Weights of a small GPT-style language model, trained from scratch on English Wikipedia.
Architecture: LayerNorm before each block, learned and rotary positions, no biases in attention or MLP, untied embeddings, attention and MLP in parallel.
Each number is 128 + 24 x the weight over its row's rms, rounded and kept within 0 to 255. Layers, rows and columns count from 0. Numbers have three digits each. The size before them is the row's rms in percent of the matrix's.

# layer 10 attention output (transposed), 192x192, rms 0.0444, rows 86-103, columns 64-127
109:159115140169098201109083123119121137141122151100143130143153118112136138142110125112116102112137118186106116175118108123157130139148139131141107119127087109140100123110159112077137111139163064
108:116148138135117101136122108193167137113120113117119154109134153099125169163149167138145147113125150110136092124125139161152116152148133128098108146104125103091131138122117121109120122156123170
109:136138139162146139109095149107084124132107121118147133160108122140147116105128146165110066111114114147108122113085150106097112150159103184172113137098155097189114153120102103112091117134123111
101:162121118118133083077109089134113128143083142153147132144115106124119108145118081138133134122120127108150144107160181075105127134113082156090153138134160140096131125130100138124140103109117101
102:149101098130126141125114116079101151155138109119105145090150116143117137130107080141090099089166167158120127138101132126114164143141146141123100116143163163120125118091100087151111148141128153
100:130123138108145118130106137124148126159114122116125141100144128145087146121163186128112166108195119107108110122113155122124140103134126100130081122154124105133133121122148149119156150120102065
106:101082128124109117122151102139140138124120096127107133119119153148131098107168110113134143128117165099103105153120097179093146084114139126124156175139125117088120146114105085113139117136142152
123:102095125158159104098127129130113164118108116107122162143132135127133168162088115136099155096102141162160151101130158115178091157115135119109164139117154122134134152112160137170174124111123143
105:151128143109119118125156123186127073087102099160126127146110099139124138123127138112115107093150142094123117162139108149111138120085105145134165118103135159141113134088129105150109101121096175
105:152161145132122131135110144140170105101128108088138103103092138146192124119135091128158133164165113140147122135131082116108142136139157107131111150171110121155125146166097116110121111091110082
090:100127113121149119156098063105156144151148110102147130157119128115104130149119114153117134177196108116127128159107142127164138146123119140091087156122110147126096148135144133151121127091127167
096:143117139162110135155143134148131107112167101118112135086150148093170112149128091124077136157120148128117149166148150158145171089129140102076102139160122135120139146117126094122123111128074128
090:138109173147145138129145134132111131140125125144117073141153141129130158080118088135129103097084111159102090099119154148163125093164125116111167116096086123109163165123123177133058129107145149
095:089143123147143137134161150075127137103128147119097098182120096135077114161076157099094139121084136098123136120121149096119153128115142164130118140145145146126166145183117110121142105145155109
096:121129104148154153146123126084127138100144098121148122167136155107133080141159153137114125139151108097125095104127118191127139135159114105168128122158112098114129107127135064101143133149176153
091:154139108112154102135167133141137105120134087111108092058106126118094152122123140117101131120178146167128139111166160114128115098131146140169111152127117141116184124130156114145145144128164131
090:109128156126056158148151154095130120128083143107120099111124170129119113131118125095126144110120138124128103170089096136047113125145101136141101119137115108112174111112190130163115142133152119
095:143124122132113125139160118152080159103133099120142138138179115137157145164150131154138105149133153110107137137096125145083121153145108120173181129065113152113108129093169150112130093081102142
# layer 10 attention value, 192x192, rms 0.0355, rows 87-104, columns 64-127
105:153094149153128104147116142156134134142176098104090101137129100132094159068148099179160123133139126133122091085131154075147116113161150115105136164164126102140112116115107122104113095138177119
106:128157128158141140087160112117142113115081109130161126101106128132178117144116070151159143120124082128115140133119127128147127122106102082128112123091113150119137133113063158127126147168137124
093:144163136120106109123122147103145138113109165127107142120112131100157165113078107179133142146169132130111121098149103139163126151130170127155112150092117136117114130121151148147101142151118099
104:154116123144153141110123141141125082085135111061155146136116120122108163077110154109110120150173098132152155129117153139120166141063116138110121142124154156131094114125092138119135117094146114
098:105081146114181100100124143127138124135136094143143111137123127089114145126159151145159175122133097118128100152104107097098092162160106118116136125139156112123125151098123146122135134138110175
096:099167100180134093155141159119158113148139118118115126099131125109141140103159144104142124104155156134147127135095116090118113148148095146095111202170115122094111109138130116132128131145149119
116:111144131117122125080074126103120147118114171117127112095139124131106107091135146099100140145134160145113148101131084152086144125133108158172077095110150123162164117142102091158131103136125116
106:100150113144088112131075156126116146159152159084114143123126117122136099038102142096139119107115111099127146094167142134130145084123113111149104145107085121108103150171149083092108155150120139
096:177161142119140156162157110115117109164105126118187110105140099134148105142095114132100112188174153141154110182121146127137125108167134155164122109128131132145107124114114129086157081113147142
092:092117144118141108106130143142156117097141149094164158157167143120139123127117131116106111066191138066099120099137147127073153124165172109104118123141138140138160130088150111127157164150147169
094:101119093120118109096107120126102117140169119108125147125160131119148219135123151125153132139104116120119128117120128115132154149108114139093133111126106160139111127127121158158111147146132098
092:157086114129094117065115116151130108130122129140097155149113142107131143114131149132143124116119110144153143156121122156133148129133154110124140106113187096125121161109119143074142121130131110
099:123083166113108127176097154166099123050088141133131158118144159126130158144168129154126130092134127128105142118112108114089104131129118147167142089112103137127104153134118104153126130101099132
095:072155176104162109148115104136118139180124150113122131139120172175126133189103141110096127124089139160124116152140161095100144125134160122139097117152149163107134130083136122125164137074119126
091:155127090153118094123088160077141138145106165134127154114119101164123142128083098083147141162119131089134138136079076139126128137164112114101139142179146087114114141123111157160099156114107122
087:132138086140150115103144106144130136156149132107128105120106092126121109174155146126143124100144129140114138129124123112119121092101112117157118111171108164163093083088141167107097158087102127
096:114137141089139123115141119143159135147142090111146117105080146166119143096115102109133102134141115102104106137137120135068091123085101097130118179141126113116101132125100121138166115109127134
091:153141131165121104141092139134129131121123123099109097118140150150111084124124111126085142131178147129147109161148112154147126087095080141128135122130119143111112110121107153104183126167100195
# layer 10 attention query, 192x192, rms 0.0357, rows 96-127, columns 64-127
085:113159142126149143108172107148131142122137145122132145151181150142114097136108141142119163151138124140150118115139123096129109130190126161148159135106154116084129136147114098145166123118109100
084:131083190151148137091080109104122120096122140146103103104126105184145115144163119110145085106147141132137092108105127126136091120130114095095125134148149111100156109140150108116124128152112137
071:182164162163113101123123118115104143130115129129144121114084086123113155116163102113150123157099155124103114108155177119182097129099126085141119128112123133143150140086134131127141154111100159
096:124120124173113139144080165153113118100127096127145128156102103090145146155097128117143108120095152102118146092121131176147168102088127083117128119125138116155094140089156154080124170114171187
090:119093145128125118146067141142111153126122134135125131142122098083128166154129126135141099147132121123122153142126112148127115102106137089110121174086111144152146156112106214096134160143153163
071:103119114113120125155124117148137142150087079121144089149167167124132103114124162136119096126149155130130098098114112144110078133075127194125126161140135147132156099119116142122111174150132176
095:125123131104136153148100109111131103126105108108103084131132107115113109139136112151109132106131102123152137153062111095151096105134103106107139158086109106132136112139058162098117133160141131
102:163114119151109161122058167121099139132131119123123093138126122106145095116084139142173117124165128103124113080109123123160117114097137098134113175105107101117149160138090126089135151159163162
104:143109091134127088126132133095064142091134132136116131140118116154160117110120132126118129118098157095133110178125095097149122126096059138144126084162127147114119150100148099124137138115109143
091:160135124099137155171143094135146081152155132171148153140109155150111161110119142097136152121117118069170130120115160096138158141168099138142145136172092112120139119102112116133094142146152155
094:066140102128142118116083148153147139123136125127083125099123127078101184162152104140184144123179123154108156131122170091144130118125096092123144127163126132104146096154158135154108111176103111
100:118136076083154119139123095133127131131180160145120165126144130095084192138112155130138123119095157128154136073144089118137119136165132118102111136165143103105126145130128161121130113100118099
096:162132143133154149117111138119132102146135125143123140130092126097135108142165171163100156162135193180155106129104112136142116089129114123131101092095105128148135118088133152072165153124137085
105:123150127103106128122091101161132143130125095103101087172160153112124124152134141135152148094126099125097116118100127146138159144144105133137097137142132097140084148187181152080086151129094105
107:096131157180160108131104111144081114133152145169115145078126167168143145132169141120180147134138141158118152125117075147138149104101111132103135169155142131136115162160127130130151117145111125
096:145163122193148142072105098193082111154123105118157115145108139088165152171121128141138152106128120094135139128125073129110129187128134136135139119129140104130129143108125115135112125118099155
104:085127132196143139122141142158160074134122127150083139123147124064149114151111121148121157144153117141104138090129123110158139101155183107102158115153101118113113117117114136145142118120130136
100:151157170089157102094118175142126126139181111123102110100095114168132116143109149155139146151156144135162118115105123074130170139046122103100127123123137106137126103140134130162090092094120112
096:126126116143074112130114104108132095182138124129076076111140139157128124107167093130129133132111090129173140143122101092118145135140143097063149097139124113153111112124120096128171172101083130
092:081139149132152121106114090132138158108108101139165156067179110126113126074147096144108125162106176111126094124124138098123124114121123127113166105152154140154119138117133166116193127136118144
100:127117130117102137137123128141136109141145130176099148119114110114130142126157137108159120146117157131117130144112113083127101141105140135140113183084157115156138079191148120132128154122132156
102:151095107114122106129138151133110140093141145115119103146103132067135148117120116109134125139090139100114133109139149140089132153135081118140108114095101137076105132148159095108118149087147137
103:122145151148128157120102102136124121128152131160119148132145140127133173142114154140130114115173101129105155166116154168090132124139162133147157106173114134161144132094137177150093086129156168
103:152107162120094106107171102151159137154163107145110098131089133147109101130131088165079144126124110180169141135163124139157125094149108132159143142182115168146100110139130110121120137159111115
099:140127171125143145085121151153161095109122161107155130151138125125111129153145088134130131097107090112134131162115145094133108126098134130106147133141114149115055115144154137108146132142087170
097:132180111104133112124110117135140163143145131136129105127132165124135157115163170133062137130108116174105103110098140097142108124142149119169133112074125121127105072076135109138119091086110118
097:099119175115122126128094121168144172132148094155092161132139134164102165131119102141136165108098129145134101121070145118131167154086126096142120122135133136141094118151105111107126084138142151
095:097154141107156109129125125140089131149150127150122094106114141146135093149133126168142145131101139082152138140117104124159170089088149149145144126134108146139136152116131114160128169116125086
095:108136127141130100161143132181123162132170155105107153179125133107102141146106120120115150103183125155171118094088162114093115141119143150142103118158094097087154137119125140098072093139123168
095:088115135183124110120122116146108126123113147134128126111105089144157147151180128153162126141092103124146132103120135117142137092120138095105155082157072087134146109179122145121108131141139153
097:065159142135133128132143150147138113140109141136104101133093097117133082121153146072124157143151181125132144081158100148114144081144153131095123145123171135123097168091110093172081099141124100
104:151104140119132163159137099120154138139145136095125184087130123091139117154110182089129140137104128109124080124116136095067164116116148101156114172133099095105116157152122104129103106164089142
# layer 10 attention key, 192x192, rms 0.0355, rows 96-127, columns 64-127
080:144154122109142125120126141146115122147072136143123142139140127163201108128148092138126131111118137134073177146113120160152097133159115095122150143141113184148148127163173132142137132144139109
088:120153084135137167118123100141117155108133086100119120129149173127119148133152164181108159102159185160154170113132153128143142107115127157157150130142107129123113118122154109129129138162160133
098:126128122159150124160160107144120134080142122149144125157108163149145168159097154103127105149132148155125133147135133114107122115133120139165088125107149107097132128150121164112117140137130081
095:125137149087106102125123149157125174147127150153147126132103122128129092121143095102141154140106123137134146145104101122094098130100131125120143102097120099110124113121154140140176124105136131
106:129163127142105090157126174145119112144062122132151105147099127108150103123128112076118112125148105098136137132123140115156120161091119140126154153083119148091085106163134132138143102108116140
077:108065141133196166134108096072160139090156138150107146134129168119100125102132113124126101110097106141119112167138131134127120134157137154103120138143155153128128142172138120108156111126142100
128:104161095118064123166098201153063147124106109133154129153122118115140135150156093126135107121143118117142156142102148145121129142129135103143131173081122150140070114137125140131144102140103129
084:153096122141130150105189124139162135163134114138084105142102152167088098128142157114142176160137118141151089108139115128125139102097175130124111086152157092107149158123147098133100118109160165
098:146134125107103171127141117124101107162148141160191122138126122130164123141106141138138131090143135127116134113095154119115141145106117185166118113080153137097129136119171129129100147114110117
097:124154066120106164156146147127124090155110094096120121131121106121085127135114097121102131170135151105129119053149107134112125116105086144126122119128117118084127092106144115111135081117126098
096:148122121139100174138142097135110107142117173162134166123128135092085160151104174146156138118112078148185125116120117105128102160151081139139135145140113106113130134114164134118143126151131114
099:123097111113161176137124156142166121113121101146126162153164144084109146148161122077113121137092111156131112132148157130104135085125153144119100086144131146115122111098107128089123109121155121
100:109119168115121101101128122133110098143154156149136165110092132119093135177132072077130133129159116085122159078132094141123159118129189157105100116093129126140122136098101120119119105107125153
103:101090166113098149143125125093159119139137118142131130124141134164070157121140120140134134142143088146152118178110087147101125161140133142108150110118104116136113103107136095105198117142113130
103:143136144136114109173132141143146146094152127129138113088137137158088114106135146106158116120153107160102111138204063105108136110093190106162114138110123138118130128130126156148124168137141107
099:158117171072120120101116108133122134080122156133105115112113110139128140139122132135091123161135096131165152111112115124140101129132164138136101136139148110123106108102088189093127111126134101
099:149142156096110131078113146139127107100136199114124142110109084148113171169121142153139125130095105140105135145123104107126119097127157164160134136100118097154124121130127140141100124134109129
099:109063109146122137123147151104179097145077141152108141130102119149126120135085127066135143108140111152154158134125139092109120112103139104097121102123077123095149116107124141132108107157144146
095:141067127102141107111081132146139124168067138157113124129098095070113104099198132116126130171140133138105146110110091159132088117104140080153127128087116148154118124121098166136129150121120093
089:162116130106125103129105078101139100161106109142143108130074094168165106121150143127137118118098167140125157181126120144128091116120110113132153142109158117165109167169090136139157140114114109
099:118090155171154144102165155102136114120143109121138158194110111101114167163157087144126087159107146152117103129120108083113125121115108098159127115137123118151127144121151142145151176104145142
094:128122089093116162129139136093094131101160120092126127137138115121139145082094134141120111133130152131118072130156146157116150148134140127089089165154072164116137092132126079140161116085142141
108:110144105091122146133148130142165111119130139145137162118119134147093105112155112127081186200157106137145114167116089150159124123160095095121148121132134119139141116120103145102115101137124146
107:105139136110133164162103102127101119128099121092122125129110145134140137150116116136211119103177126112117149109138098203148145067120101116147123155138099117144098121131150126122131120108121174
100:126143153100118114131111120130132095134204110107109119107134153143093056130144129146143128109130112119136142124133119142173133141127104164121135147163092173086107102129103118164130098152088114
101:150107129133076086089127098147143138149113125160132120138149128097174186128138143113152084137155137118108151132161098122119125137159116133143135126117170121176126135123139135093131124156132119
098:108105080147131158144093101117155142160151093144138178121127080131106173114095158097132137082127094128103143140112089128123151144122158117165122090145130129136094130129140130126141122116156124
095:114148133082147145110135146095080091159121158064167123132167119179113155130086081117163143129090138120109208142140129143110138122126144138129119130103146130159097102169105106150105157121155094
100:158133114114154127124099116145160099105122137113167153159172130114129179108138157171068155156148114137148157159142150140166127117123153162152124146146105129106148113138163111147087156111137134
099:090123108122095117129128144120118095130145157083120135104119137154130138100101135133149131142141092123084142116175124108114096151144124124185133078107122120098128128136072154136146114106143170
102:149115102151150120205131157098131131112149128109106181112138157103115145166174132148127119136177146119125118112122122088141142090120153134134075164098158094149158153154135138137141147135171085
105:144080120104112144184174126152109148140159167122126191168122119102120128112100111100089118109111136149158114149132123089124177031119094142131183136113112110103137133156078149117110090129138120